{
  "num_attention_heads": 4,
  "beta1": 0.95,
  "beta2": 0.99
}
Each number is 500 + 40 x the weight over its row's rms, rounded and kept within 0 to 999. Layers, rows and columns count from 0. Numbers have three digits each. The size before them is the row's rms in percent of the matrix's.

# layer 3 MLP up, 576x256, rms 0.224, rows 173-209, columns 0-127
104:507471542523493505509481441468454415535517520511600554551521456463509517465498522543492445536523478529479533542507496441605492538533553573517523466477545541405452378454487517506517481547595534488511532440480501427518479503395542505488522549486464447558604607500477532483524524491491555450503498454478545392465517445463518495493528521530466464499479520500475534532496477550500537443510
098:584486488550480584465513492501487546497580520431537467474501514516469436430528498535504539513506467599540453465483508480488538505535455540448451531481500476477438467525485566516501442526467485569562567513473515388450517493407479492482531542535553468440527492486473546482485560482441524566493515454536465534549513483523514493454480401496429503480516463488542573560497530526538541486485
106:479592521502477571526434546470469443498472517510486466481458474467477444487547509512491542518528491606532496564502453529454473543491442524510505491577404509441440517516491484465438556495503494439541515488419525434465519481509441468526550464458501530520519504563475457502497504477606445517460492483465519507532559477455554472455463465454442510459459463472594438446529463468512485427455
096:430480527471490471542538592613484516436499479439516521501478473518560428456521494510530493476497423546462533600507438586471504549518483482452488487527548576541541461523500511481416452536523456435544509515524487478428550509474444574450519488434568535506468471510449468538467478452487510492451557522471502506518478524442485428497419489494511517502505478476497452504473472441573536508520
108:520496520556509552536528487555458448549484461461449513474526450522497514458456497513514551413483517538547520501444434502489491533547439506479567488558535533516557512523487485489502515468463537437497533520445538397520463492450419516530462554538548513459386452593459535466437555533517462532466516512477546474461595501437477512517519542462515507505510546470526459479568518502459567449477
107:458480541435479474497485497500534547450484511538503477474538473531488509499550538436480536512478520481533442512485483546456597525505543525493492550548522557494410517472440499592476495454578504549441464496486423513526473481575503483534466402488478525517580482492490447516512449579572516484439515533535555496466514493567457506458460505457459541451587562552490481482480457479463501511454
098:565519462492496462510524453626488470604470522483498468485468467470522542501470502487519443532503515462458550525539497516462517481463515482553501515526483582466513475507563514500443524463431546478493466529559510507500481519488519429433599476518530484510554438489503465463482499531429449553404497530480519486509478446554543452500484523516429592471464574493450561443575509528531452492485
095:518466501399478507481527532508575541452473480516529502548457561414464486529509473489520491424529457554542515483543487552524514511484507501475498537464425466488438492539528488482507547583409538557502459468535494471484527455486532490539519463414500512560541425514449473542549437504538464463523480505443515488425451522481507499472519456491462545597474488568524507577473515471485438533491
093:414524494541464572536511504495516521552523527451513523547543485502478464538482472424588528510500490490487451535545467513507493452537533482462546513608422480507489538453570469523583461526592513463570481548534520490501470491443513534532525457479497454436492495486497526472493481510477489502462491446514529510491464438479482455413497469523503530490512520465568602486531536450545503473504
108:531507514450473438581449400434504497544485502483487457559515458489550454513503535543517479523461543401511463468455437512492572536514499417516516474490443539532477530545522577463433579540508485457527496530545569440470514520489473468596464487549489547484499517401473505491491497619478526525542466516450551522480501609470424529513533468469440525493526486482534442493501443484519515539500
106:588532528511493489450531468518467456470448432483472490483481541537505541494502485491545430567458487415540587500477561524505505508507536467489482506519469482511527544503497439419496446445562524477542545511450509418435555500582527502470489544464480429539468405540444459585437477509533475479548508553476487516543495503574483452543498498487528529500448451435497516429564486466454509481536
094:484490530560542434554485472485466484505488598566441506449499523384458506490563498493533561482511488536439455453498496527410564514490495483459541518585425500555461486443479479536551471567482477552446526515495469537522462482444420508497503456587582499494496542535516475545482478504429488518445480561499553523494453467507487499435479529412556513531511550519517461496400537484471508487528
100:503496573549550536565522503438504487486480576461504497496536481456548463461502536496486447517570510530538575437480549532408537566494468471443519565520468548474512530497483529439487547493567519483460522523518490558465417514505481533498524494467532448458429521479444518508467522517472602509482420495499551554538579569573443450534452539513445527487485495433470515472561568457550443514486
101:496502509382487454494498503490433484491557588509558534461489449455498442426506530526490478463487458501535594450422461502455502500499506506487431486486428530479444482472509473518487472545451490417436482525543537481556503472496439489501517601510541544557536424506471508446540562509506445546495541425485475575577494564417515555487477468468550510517491519498541533459497496517473488440525
099:479546540446473509471516476491475515550484531506550499515484476523572575456470518452484512506469456535454506539501545483402530470464505429462517469485490491418518426505478496491519496510501490469524438481524499528517436555423448516525504508568511567475492489510481568443455511444428476462473452500527514471505478486524555481500532440491497519433476492522472446557522491520469531503409
096:491527423539462494464554482505517516482496528543558479516492494452441413518453526471533445502510551500486511477478457434549517513499560501481485509491493495467512491531409506592475537521509479501467508453492535521427466485486409506453488545461482456530512607474512439477597511476491484566548571549476462563532506592531460492478506509488452517441567479524507507484519402538467562515586
096:513555533499447561504491446579491526508523487472539508527463506427498534491474464533436524497526517504426546540501422532456540531541518550539479548475462425529481512497461533418450481511577468528535506505492499589443521420456518500497460468493523498496510440513558531518523510465565491559552592465489601514551428554487431423516535459465439516474517508568523456491503489518502547542487
114:466481472438526468484476467535504486499477479537383534502460441506478492557497545518390475448619501501449454485495477485456459469453582461503485456543555545468521514520476482469461495511534461497476510478448474476556521477528455433504494495490502495524467481532453470415451518511508504543532518498526489507519438434499470455550506490478550411499504523487573440529413526568461551499531
100:496547462521555547497472566475541491443443491509552529464490439467513541515464507571366501446511526431567496484516537462471563548511537485377507451484505511496521454496526472477537474491474520509587565465472459454495537533561535531518525442447550553528469502565468532479541499502477524531449474511482503555590443431452532425464434502529558595504533556490423449476560474543464476440496
112:512472570506503434506524473490485498537520402532510498524541472465461509465487477536496534447493493489547509529497567477537467474555466463526520457462482508554473441379464540497551558466419474504496486497476466541526478512560557495563427493517499509511489570459548444481477491546491535469507528498576414464522602394543473499528470511595512434470480552486526401477626513423511537488510
107:522443481481433466534453442445507450549478454425492523449453526518516482452526521425520435485483493562504507537505539576464487518448539424496526495548480517463524490506504518550519523532526524553483514428514530523485446427448509499553467533499445494466437457477503480470529578495482474505531489438439505526476468494458405489533515415484521484458560505543433488463399456477537534467436
101:536501488575491486508483502483480442458437461464380516523506462503465612573471549500482593517441524448538512484508526589459470498529540501465439551571434511557451520559445486451505492525511431507541384506547530511530546433454472513605510536454512506467480569471473518494529514550453475479505472479482557401488466464466513518488542511506560474511480484488540427557531539477495481470521
107:521473522448448455501534528490491585505490470497503470501512494444496478501506434503525512540585555506504539559456451523459474498390513528440499449544477480433498511481452466443494505450432538482560469482497453527459437532431454487487540562465531496550438492547396481538494585457496523490481509548477557531433464435483536509546521507499513436472423455519509561424530461487507502510466
104:476474548499494518483488469462495532500480466469550540519494529574523528565549448585485494473502473502508513398544487454493506525523530520462436529450553454535513483544516522475483461426513516505581503496476542589507530547474489505418454568521520390448500548458516455489511458514496471447479466493442543494488415547523564447432523461522525487518511501478429570487527536549500466525524
105:516464479488518553599539554527503571540510441487436575549549445507496458516477519514559526491536466473519459523448403471517507440452454463530540515495596478549572472519556463459489500474546560459533475528501474535540482500476497521536525449533491551493602488514472440529453483545516470467463546423536544417481478520483444506472440495430532541543429534482505524504453473469524498510483
094:506500541517488500504540475588535482508505486526519511490498464556455551476511532522497562489537476481551433467523513486535563612510414506487502515548554529511515518517484509509519430490530493469526486463447519434517472529527579588473477466526505541531496494482484559459402487481479613558532519451479529515453436494527506558508557491460501513448515496467452443460487479566482483488430
099:529491527520512471484538526493488535581535484499552486482507462471557457507485456440518449544494467543465480423475470493522533468545482527430464543500521521525415547484539542521521450527514491506546432495461434569528536520538496523532506556472488505522485495479517493523475556549470522486574518440496446470474531422441460492484420429483479540509501516554549505520510509516463540509536
101:477528525536540509555500586496469452553516460508441493514474578540499490520462414517519538509505476461474473490548521496439471536531559502559486524442572508504484558498513548478584459482442533475539454522518526523461510504523561495528479526470508428531508513469449518478533565499502530474490393523525561498535457471540526526508549456460526545584498552454506445458528501538430489537509
095:484562519438497476524448551456502492493576534510481448500476377547509540470500402538505515589506555507509535483462560498548479459439500453572451463535464465536470379485548524499525527391516515488625459453476547468499492470465466440538548456517524492451590517472482421547519479485512510444537595492590444517479573484465515544469525448497542545551487488483523559493463507480456493471528
101:473465503512607504503578505576498501467502506544511542507485540457522462521552537465440556549490512495493480513531456460454502433513544574462509507445511496482482491480513448488497496425438568509562443492496507461442560540543506535465441513514530517461499521478535481548509525471483562453414539489541497476499589504565514558476505517521542533510478453528457529367557522503462480512407
103:499552435547506590486566561574522503486477409490505471398556485475432490506525455517506551466498489519499520503539496507519507531463514557461511517530518491484414473471511502522496554486460548489487599432534548447497475431496527405440466550544476502511477432528565533528444490469492485476453505442549526509513626496541449476462443493478512511548462468509522454448567484497517489479564
102:444468514446474511441541585537490500488542423482553499579525485455473427563493523461434428548478513498518474508474419485439464521465513486507492469454473535471452502514513580528466614531533508452512575518520588503535487484470562549526427478494512491555524487494477497496566544513508548515514533571515482467522455499500526458555476498428464414485444592524503524511497468510475547534490
097:509597542506522490539590569446463467476498551519437462503454529497474454467530522411419512534475476537539497440444510518470581526456510478503461545533479515480516475489473469555477487527515540501570537537471543479521417400504469583526533483524391477449495478503530499505594481515441475491513494395509532446491461488491550477507490464507541461519488449550528445482538515515493540495614
096:555528526486490570508522501502402358613470492513479529497461512459496446521475547501491474474473521511495437453486490486432513523491544443469530486526555445576503524506500525489474439604513542529524536504513491505457525532477395523532501479494472480539402451500505503573531578540536487506465514573456473523562450496497487470516529416499536533523513491489457442567500489472494492528477
093:470477423490568473467441560494500468494520556520482516489455508514481473536512511523517578499403470492506568558463549575481490509527418468524512454482476460601504439504459547422462608445555510565556527480489485508510540584500504495516557417472502542494450512507452510493472514458505526530500497459465553419489432492454482477500568495443509566456449439471562511514486487412504457407529
109:510547473478540456533500486452514439479511514453555485493437488442486556493555574467504506503475520453378518504466516489521577539372510513451479462544510432553495538470500532543527487484435501529493509520532548537552499521441517493497539430497482589489504522506499527515506472485542407502404475481539489522404578474494487506491522489462494477530473490491460423513489495470509506512503
116:510527470529512512503479523438481489507469516522438583590479495538492475499482483548513515533455533490590521555483509458523467477559471442500478472456515476497594564498454440473442505532526479510467508512484551494507494468531561449552478388420476473528453506474495465471511552496542508472518466485462570416483460475466475510482542498471438507476466489419491540537518439527506449392423
# layer 3 MLP down (transposed), 576x256, rms 0.206, rows 173-208, columns 0-127
104:503569501593422510508448559460443455456478512440480451503533468486513448425468498437497412556452358539489501546506480492487506528475531409460495520490485508501527557454473547524472512467462552497556550538554445479505526525458530538462582472506540481465484527427527433470485484499488529507522508483528475512502489492518467557438537508494488478553491533484503477444483503520506550571596
098:517454473416500513476443515410427498499562467468418542530521448527524409514478495475457488546498568472464473572434518570477505534459492534482465490525515469516484494531489511487514512507564466516525469422498510486502522488511537442513527461492471469581490461507465442438524516520517451496499580548474493479526532533500510589488535510462557491509421545482527345445563494540448563472511
098:553544525492451469487496481468527496540458498498491464485499516529453537485495541464469436521467455460554414510524508590520454590450484528560526527480455492472611570464458562476568475487518489539510453501554429517433435484472497373494493564505460512532471475516492505412517541539497592451585477471509555509423507538473546495503473484503480535431575552486520513511549454539537517493505
097:406496465524538506574496530513501552538589539510523525434531510517540500420442512490512533463434480483502435434445483479504495562505549479472503505502544438520497463493492511542425448505504501503578533449517474488489486441545462508464575492502480544533472455459550560520552465524532502491508518509439551489587589531547499587523526542523523417508514511588547431451428490497557483430502
102:452511513511468519517423486533472518504466463434458453542476391493480498490509547513486520515516425476469572468565530509572412518474475456506436562538462597473530516426490468526514496522522492471507485511440490528501503495491485534529516506470491441421529450496483435467504509468437528506495487433544455525448456489575482523544469470529533527444491579450533564509515492432518466503468
106:476448554512470468473521539524455565501527503510479483450485474497494519500524512507470450573489555515486432462521457452514571492507571466553459558582492499489482569443430488446503587470444467512512477557490459493493476534418552461450497457526503511489509518500517529525530508541462465482515509561503549500517494476541467429473460456605483501491507495529558568486471483528467431506556
098:497589484519428522495527546503471496520457454454516513438513456511475441418447509468512506458512498507512520469516554496520540571538488492515546455491490436577527482499479529531507507459460573514504529511509505492444577508441519503537522565550461563555458517478459506556509566471639469473548478468505563413487497487484515495477447489594549513493485536445462496507444519499543527488535
097:518416517441497466494486490504447555439486519566402490496450538455473500512541499464441419513459454501462492528445510502490430491518480466473520517524518510460478543540516504440519474468513536490585478486564488541514519487550419535481482425535488474526527492563492551498437485532598438499493548455499447477502454547455515503483508509497468545550576559554492510547542479418509471535513
101:418388525441556467451473480438522453538479449539540467504614496588516570498445499508503529566494533485555518503515496461528535549518502524437486511516419518527417534495553504477493572461478491494499537468545462513536452419570429509583540516539525484528486526592526543525495523423479487494525498535466507481441456507515508461542498479510515450470513464463490530489572461394484482608493
106:523455466432549514466497592493573510454425496499507508526488498495537399540518491537482517463518477512555491469530457550538471454442493515527497493429531532560552495459488561490400470514492443546454504467575503521587435493506549505520418516467505554503514508474498415442449547469444455527541529523478455514586466444489476492463435521517500598497488473471490496475473488559493489430481
110:573471453507472531501542616505413572487453429488424519476512453503495469483477518470515457594525544500506516505475544588520555621528492514529504423452535467471550537468511549531504506444501475506446497469520493471511517499523554449474527493593506533557528470489433483530550537514515434515554453485484511527485463534499472496547513529534463487490512488493466512465527399572454578533452
103:490449475520518497479531465505494475481504473507460517482466458408477496581466495488510488496526496472519499483527472365499512482438549522526600508458516516490487565522502474503552460517434529539545546498473508544518475468595467536553479472551561514495414482525536523466415483451576529496419485496489455511496542426582475528467538591585488574491555519538472504524495495523470523460488
101:462484480472479476463525539562470497472487529519539490505549520512531528509502473475533541624478518477561531514508491490585481476609509486514534515502490518482453476552440555538520464432543495609504415506437567475500485497519525503519480499485472455602538416507556488433408502499466514515513554490482406505471510501574501515536439568468500500516569505526549472584524470473496515510437
102:563524455423426509508493474514504473536481558546631487506493450480463475511474487553479494476485608547536546546483465475496475437542453474476492528533527528468464472512538554496508422585474580520491566520489534536421509495541481560517565575440511527524517512550448563439485493508521560470464473499451472544407575480539464527482465510551477505465550445456577522514447483472557463553447
097:477467464484500506492540531452519529513480451509466477524500553473469494462508456491502479513448484544445534468489503579522467458480495466549510488460475497550510382549545544506480464506586484509573477577551440468501520511422471565533522535536502493503398496466518541520586545586468567485462526464479572495510520529495596508441464433537487473471584540552527566551512595497538447521483
102:504467517468442450536582476479578488468442518457547446493459451461446461567527508492508463461472542509567486513518500510598540580475494470467496529508508453535508426493449551499521504489577559510519522506473503419465497520479526484509450475508527476518506514587459431467451516489496486415531426492529556465493466530500490502470530375436424499512494445522540500514483537485514564545538
091:502493478571485513479544431454437483439536524464473504515467548492458561488505473520463522497535530490506464519477497534494542534500453425446468510521552443511461503526485537536542424483447537495471505520420465503525565521429514436537523519503498507531471509489478447507474528486497515465577451543541544476517479519419535478509520500444582495415487536473431518507450449532497511511522
103:469449515513441489500537478517497430523453504457554533508460536480490495582500474503494529491571487531539494515530475487562613521490527453523464483528424499499511476467496556491518409530544442529544547528461521514563508442518475558522442460531481449555509478505606489477487488456458519488448532494476556451581533442460519532488449457528536530553507548517508496477475493515560544458495
098:485489425543448533441585532516455524444530504530512442557573572459478490517502458495584519532496479492507535476536517452485518448495524502487512442503491506482528469463424438537554519471566454552510488532473465536479521439529487504444508541494514500389594462481572474536491526495494456556571459483520492543479542550572523514544545509457491455492544475526479556541512513438569461504520
093:510437538484542535464491433495519518519577486494569515520612499487547473485484434600495510454492454550580445454412521485522557491481503506551474478497529494551462520516579554523487491471509469586477445475419505508456490480535507537557508543470506530556509549555478552514524418487440558571494539485445469508558537524583447494531531506516579520457507511458519450457483462494503546491528
104:430448510447540528462455480533604484567478497551493521521490492504512496478580538429536564551525490426459477436477482458479470535428529552509422492503559510459535518489469417494516471397540501499542519533516509473508458455452499547428452541522510533508522442533505487495572491499506524469446483511444533477507500523477512488545493521540520472453572491497502548479483580470484415541597
105:508544517495488570518517500466490519515599379489454511488486414543481521526526499500532530450565403441497487507489528522533541542506498517449469553534517464491551490490508522504502529592463441562485505478490551434521515470463431500577479560515539436481477609499437495523434503532459491461449419491506519475456486430541540518564516545513510506466461480482526495442534468462520505495515
076:537486451529471537478466484495490485514507475492479473547495521504471515468484456501463523531579491461481463516476465463483537513474469472429550454564547488432477509509466550476505542431459530489532464465485475530505451527521500526496467533504517483539505502532519480489515473516459484491531468486545508445501499460536516453526479456460491458537483533452504614490462508500519537531484
098:475483475498507515445437455495540535512465483559448437540439469511475483493502496452511547430432476513550466500525425537503488468519474527522526468457533497556470537464484467462510507449458579495440573463523459500493443537402502546522500529537560514446472453453488469527499526489479474479506515504539490501474503443578428480511474497580533465474457521600529501478558502468568503381489
102:534512439476604480445548483515468517451495539516499464462555587464548481485565457499486488515506448528495561480511493528504530496562476418525530486459487539448522446465510564443498523463479519485383448506501475533425490587547515470468517508526517489506515534470514514496454476509562522507518537461468504468426540557492530478535467456498438511494491559525481589477535481511493441505507
097:529484541538493480568484481508458551555504513481521433493478451501522558487574546466542504502458528507503491513529512474517538510530527497516544513568517470479526522558508534434486470476512500473489452497523519467496494545444466497497478428505518540518483435473539473511491482510525576534470536500545514582451517440506569521484502555477504455467498652510467501464459513463485543485431
106:526505522524477458608535522598516460541490458510478511503475477524481535475515418484475423481516485475516509564523462539399455549466535547530534481528512458512446543563588510471491561537475474515496506516423426441434443462517489566530451523507495516448484565487481473492552464520440537534484549474487468462478517552512556510502471456505536446437539459554514502461521527508504510486513
103:473529504529490534465431519561484520469450529433523533508531477446542447492557509527493570535538497468524563462515511430528492508541477544501487507507474494520520493485498463587525486494516490481531523567507549464441425552466555493512522473588504553498512510528535496530503453493456503562525452533551513451568520398544507436474518453509513557505459498478447577513534515511451570469503
100:527439598509537524552490536430483483488580533461523509526489484504498524470530468528529499496461505456457452538504486494566470514450456509531477497539558528556475431567536523502460471500555527541524501490529501484467526498397466580528530452522526513525467546492481456530437482529489520608476633500494457432509501484498521518475488511521497478547415494503526474441538543414478548455491
103:475491491522472519494518539498450434467514455539464542465511499481552483499494485581455538501490507452564549482446461512457540524521515456521549463533510568501490467548508494523509563404473499452459572460481440544544548447497515550501520550538452564542440485491520555522523525516505474537485476487539522561476487522541453486419487506531479505502515481494541439492480518474478546454511
103:514475569535433491457460552516524512474495532484440451453542495477561554444537438481492505473453556498569423501525544424487518477542485508535510562463491473525467481440488468514467460452530456464498433512505556445458442489384443537518443538533474417494537533433502500491475521518477535508503511533459598466490467501529553532476451560545497487495515522522498584549513491443532433438500
105:534522487496480500483501473527601532476511564470542460523546515514457515464552474478588512521459547511507532543422420443456483492489498567499518479513544486456555477472513495484466468463475444526546471504535597555466440512515501505457460464493489501501455568546457544489422467439551474524461504426509470471506470483539474496530463489552471437499542419434535584464453453544524522448502
099:524511487470491449506499558487460492519505520427516499548477531481537478488560538472481482530464583495522527507475484489473463529490468432442544552525452487405508455483525514510496556467477462484580542394538522460463476508481613483479494489488530499521464450472518430524473436437486566509517530522578494545475532537486460397524455486548500503476449481444490456442455468509509494464584
096:478576457549582472484470483473516462509431546482521493448555558480490499473555489512492525485555565492510530541541461426491482445507478538489524489516477554518515551413491450518541500479474540538540526603510512586515506473504503504503483503480481543430542499557537545448546462441529489545532519460552455561499495523486468515482477533599514428479437469543494496468469472489467417508549
094:488509503515489469399457474489529502503476531566524533506492490423546498449446477514491506528511408497533551543476465495490477491507475496554476442524504478555472496445541470424472526499495472509479499485442464472556494492473559485474415507485541494471521512460453559512492551514544457485463475468520499447460460517466482509439477440475464494472449496550527518567576501579497502532505
105:435459579445445489528479459478497558480423507474419470561480471435564475512579489562519439542516512494499463448460530454498459540495513574488443499479500446516486497478517532429544501393526521462555507471458459557493519456499514512532470541504464455462471539556467527421511523580592455558477464538549529504541517449467505552514518527487507556525489495510558539553501478449549442495486
# layer 3 MLP gate, 576x256, rms 0.222, rows 174-209, columns 0-127
099:485533569525476475470482417459481499512503490547556494543519497494576535552411525546513527458476527511488510520491478461506487482508504499589545448529495454476522496519514496478508546508551478485489466566524494557488510548420507525486550525457491530459534489572541490441528520559477473501529500550546508435492441528414568488582473572459548522510508500529518481591526492508537520454444
096:544565504507507482485537413535510519410516509535507519548553471467541550416561517513506443534488511473531548513481505490564530473534552436538499510438477539521528537538540498501564509542540563508551470469561442501608530589560538509500561501537484501487489520435494543555472548409393508485559528543511503492474511498443546496566461498509480501556487556527493504531518534430456546497512
102:440500446542489476521429525544585510444488476464490511579524495578511496481505427456453480532534452474517511499459489532560424470512497531515453478474548519513519497461516534508477456506560515552481500469482534458551508496467425500499501533533423489448562503490468567530461533448529494459587488454486542524468505468547494518501445499449525496499480492465491497547479453500510509485549
110:554500561520497531516437401485455492516501492499523563452539523504512461499599488565491521475441555560463516483539514502505480486474475550560510542527476464468507533527471513522491478435502573521480544581543515487560466539581513484437480482550471519495552494480518442587482460541546580520550502504414530503519517468551443506502561479578512503505509469593484461445509456482491435467505
100:460518535460516471467467566486525538468431507478514520479528473494501494461557571500510431495505563482455498510485500503503606591616571514565509540501499565576426524461469496569413525471558463584473492548507476502556465539523482492496511452445498517505463469581438496548543482519522471463494508531527530486482468495536446494449479501433486560566554560487519542438482462519536519539547
094:488524551458476525484463493456445558507501454490469512537524509516402497564469496604468555413538585496459465480491520466476536456539587581470511497442559474445431530517498477510490521546474480538505544488531495474486419509547517451516464506481503510537493504535569580502532556499468495489478490489512447497588597475466550549512603512540523551548474447557503509489460536543525469427500
094:491507483508485477512415531499470531515498485474501525551537483481448487530507525518530519473547414471481481452554473525523479510524472491547438521455526559527458544568425503485526565505501564591520514464509499522468446459536505481564510429445522509497535461493513511509491463506513528498461447530453544512487498469557450554457504559471522420567472493502479513491535520516542520518519
095:528464533519521501523503475393484449476526507553451494416481477477400489503492478518471533569495517457576539471494506524499543481438525546503452483419501508527494474505490488471456491454549504513504417468505490499594549524570550482433399510517502498447520488522504447511539495501528530541546450502465445617574460478427511516565523500530464492462441431571475547501545514564471524552493
102:515540451437523508544448492486514463457484482504504523461575439441476425494551437474502502475438473499479464509481465498495536519470479579478589456464414548554500510473487495482505545486536482487444490544429521516537481507538527442539409525533508504442508497496582433465488473623512486529547449498490487537563516494523528466481493453509517504519486575569522513474535434530579531498482
097:486444517447489438524480506429461483515504521491535456446540547486534513501479549417532483486560489578499509550531441495454506467477439560531524581501474470506427398483536529557533558471465540455413472469518553580520516512469527532458455497507519471469470481491508532466423488449452538470486534497511544469545427524475471503485498419470386509532509535546511474552505575537519478528436
092:444473529430524493564516520458507441527547455451469513482432461470535477500386512450502475533460492508540458477475489508429562526507438460455499487519420514464421499485460562455548509545454503546513491444534498535470457517497539527535484549604571500483474546416436465510467530485471504465510496537533501501494498522524532502523386526615442509469552476520506452454445540504471542477435
104:469516465431523445443477508511509404539555426513483506537508459513452523417521540540439459482501508554530483439459503463476464513448494472431425511441458499506480423486474547550474566473540431454621450503462556507494458508520510410496542557458531502472516548482466455559490455544544512423528510575437551557488495464503513476489447550518546525497525594559542506441508481437576516525506
103:538511518452482513503460430477480496528437484457516498554530446444538496493500526487483541503494485499502555463494462522525455426575466469541504548506480523491527446514534521471522538529410516534461459425492546503488574517546511543525526618484500451470516456522493592496507465532450466489449503442488471510510502542562462594487505529514584455554560432561517495475447446486450414523491
101:519529507457492442500450490420482544496470568527467525483508491475523420555483509508566560489556546481545508512555506512508467538417493490513528551512593433523487540541418521487494460483475451470441441472456459463515472476515515486553533448440425511479446529495519524498486540480540455479510501534550541470462540569564496557593467525495514456527513454461507539498563490548525521469502
093:457454536459481506574460501474550518556571531574565425534516486491521519517486522545464481455534406534480484575536470444504483485492478541445507453530543488477512574469592499479518476575492486518571525471493525487561518529520522506509557457425467383544494502473514505476501516563464440466451464494500478497496519449488533460570508497507483411582524574496533529513470550485568436501517
095:531500471499472537546544462497430538478549543501522520477584516491461542444415454495489476448488539444522485534482464479485448476539551496464425470501472448526583518461511519463493490538559503493484572508511443467432561535486483504442505511466478453510446484521579532438490588531464469438506531488515552484506449501490472456523448500487519505511543496508490474495529522532529528463470
112:489541502477440527521492462507490539418472524435478417543611551427521488499494460505524482559514474493531497556516474545525532472554470506524491507493605449493513382489528420506502476492543491493469457478537534519502506545516553488448521435486499530486520504482579511541475472473528469594467467506516487512467459448467517480407510525459480570594525486507501571536518472477486466490529
100:487549479551540505485472553459456404425486517495509508418454489432524522510561532491524497473473478523603476492458529462477517525549475444515530474425448524489507565504506455495517517494487536484533584506503454479520516505481494466501567439456538600510552518581504510533473497487502537508458463531442477612457490470467483427433453467439499538519510601522480412481514464478529496457541
115:526529474470509587476463503464541488530472551438473480570478539471540483537518490515530442545525577465584514509483542506518519440506479545492498571569482537533471448492422462520510512504438552475481603445509544470467434548455561509533467578522555531505515466486471550487558484487531531571473488425474467521490525505479608540488604470437497566551431514553523584440465510522493492545477
106:520472524453514477587536459504495504507483493490544594502541503552512572548537481489518532523500606443492465504444568480433476464479543516509525530443484526585508486449494568515486568461464424525471497551486526492594509457501532512522540506472488497505400496496537552492432529473491473516496514467529489475562556523471502499490465567429490511506504486581452558558536477450543523466509
105:451522495493555601550530432487459468482474445498481479601567442516502482453509483513462464443517452504487552503470555453501480487470497505544474469517455516547483475458428596512422427461473536482503531466495503480509483481435556474500455468516447407505492581519521420536466463560507447456532492509412516559501463477468509492527533526459533477534463511596526480482448502486537477493541
118:561481539495531499500473517452479507569546526559458497442521439506508505451476516501504423442500572523479411457409464486523496485468508505480582442526437516491489505559504543504538524515475546595509540528462489520541437520513452436515572538541443505580443469479516560521430629623473458519565515489465507521470489493522494485488494380490551524512504466539471540478461473412460499456486
103:555500477535461452533549461478528497570543542481442490499481521506501509511595513430508529475479469507482524587579437482465490481524473486429484469560505442520506456512390537475567521453441557527557508533426485447611502476538483547514465439457432430540492531540470544536463464525520488535532611551546475551464485525494567525548569517452459523474491492427534479535451493509453558461532
107:498583472452565558478514536501480491526482521463507468462496582512514435492514569551581524452481520436443575519494512536493540446487518536481546429502502534487536457430531505523531501510549504538550469502477550574532462512500513453527532504516481515480497569519470477442442458471525495463532519468539518508493493537471406514549488486439503500546458428471589472533508500496469497436507
104:463494403497493512520496516497454498484541554572602478527498495495466539561540481434528511491562478476552539519459514510528498497443526445515496529509470486526485483444446466482451499503473522531367528497466464536468472454517466445424571503565549508505472501495507546529471550464467485499453485504491514531531607443550444521492493497536555539485478548497568559515517450565556449484601
092:498492453585516511471557513472553527507538429493553451488473480474500531506522558484487471512493469497485573450483458550533483514527535510524527522494509482505460526493593500553481523507486454546476490481426436472497506529470515415481427500513549546524445454504546488538452433494499549477479531513469519482460452434576558449484495478465450474498528427529490529510506511524512519523503
097:484496483458523518574515530507491498484590431490501523453453533596531487476470518555472525507536393432444519526599562577516481531508424480506566547460551494468476463437562514522529455439518478514511484476533504596508576568567534479435514518495606513534481507458515513493494502544562511560455496518496484466480456475493567431493530516471545468484474525495503489507496418489438459462536
097:486500540526543480452526591430498591422510438527492562442507511398505440518454507575446549492415492515512498450417569518555433531464481449534548519511469502488567490577460520493515547513455599523520542412458463476462526497451470484504500429523428449463478463500433419544517486520500445543517462548543473494439477513488557478555471528546495530556522511468497548492460541467480487440483
097:534454492563515464541518425486499530502538460484503560526471486514481436544486487488498538496470544556494536528519503533440525530459458549412522507434564466518580527549512552530517474535546465519457427480521597466475501520465508589557455556449539491503471493510616476490514465569538469423500515442519497483523459478516522434548433463451493468475497470512448518507472497571560550498515
101:506404544496544498562488480478528537440466546518515561484471499536459540407585518561515488466390513471562465496496441533630510457527518415477477471487501515519548453481490539435516514556470483494538465460589529568604456572552481595526548420517531482489494501493530484503444507546495525459509487522435484508496511495475543473556512525573495578480574455426522536496472586556451468455438
099:456516536443498513433515519461517482521555534566480479447469465546546480569534472464554534499438547504521442522545494438434442477467498513546539578432526569512510530513467555541435581545542490523569469565517496487561418453547445506450482518519499518456514538554498537515441465512487507492517513500476466485458483501515469487503472468517468511461511504549519461530479397508540519541477
096:502479478556539486483506444539497506526534455471538586494524532485544490488469482472488524479486472545432558499537455461485510539503542483481561422441541520526578480482501530481492600482492484539479467515514469540464555521509591464476472513506550526508516549517516473505458440426555435485580546584494484547479494488500491465475487570504495538471576478535450478457569514523483584531472
095:447471541499494479500466510494581573505573418456486506533522445514468519510468542539499446528448572510430445474520517552535549541557478552513511434518525519504474458515477488537514487521507508514529435456554451450524508468495545494410441460498446516459467477561440491446423505502483483463489516464506485500513466520504510486452553563387476554520535535501482495550487560448582521520559
093:494478444448488467510442549473497421474559560488504514462541508469486433513499492457507504471434452558450517569486572511475472541520461492502486446438485428590512475429466529417460568473617436505551500486511460474539514505459491506500501406496526511473444461544447541519456525458530521453520472477500549437421469519510488492518564569444509564473450425542528537516509499487530464432566
102:477474534469554488439512560466502519482436485522475501545510486462484512539447524504494502399554496554508452438577490471518565509557489428534582481543490506445474532510517469456511517409516551448521520496524476437582555450566477457527476505511479492563507450432558490498535483453448475520563480499496522473545400532516464565529481514481522494477490503521473461414515515488452497481544
103:547593522500480479498477463538581473570521431483482461485490502513575490491579483448484491494490510569490554515590501586492479555497496499559556466532534484485398459530540539518505458482491437516516438478488460472557476478472454501500542490498549545596533517576560536445517511500488497488480466498447401468612504490548530502486451486490462492492509577475550550525447421481465477528515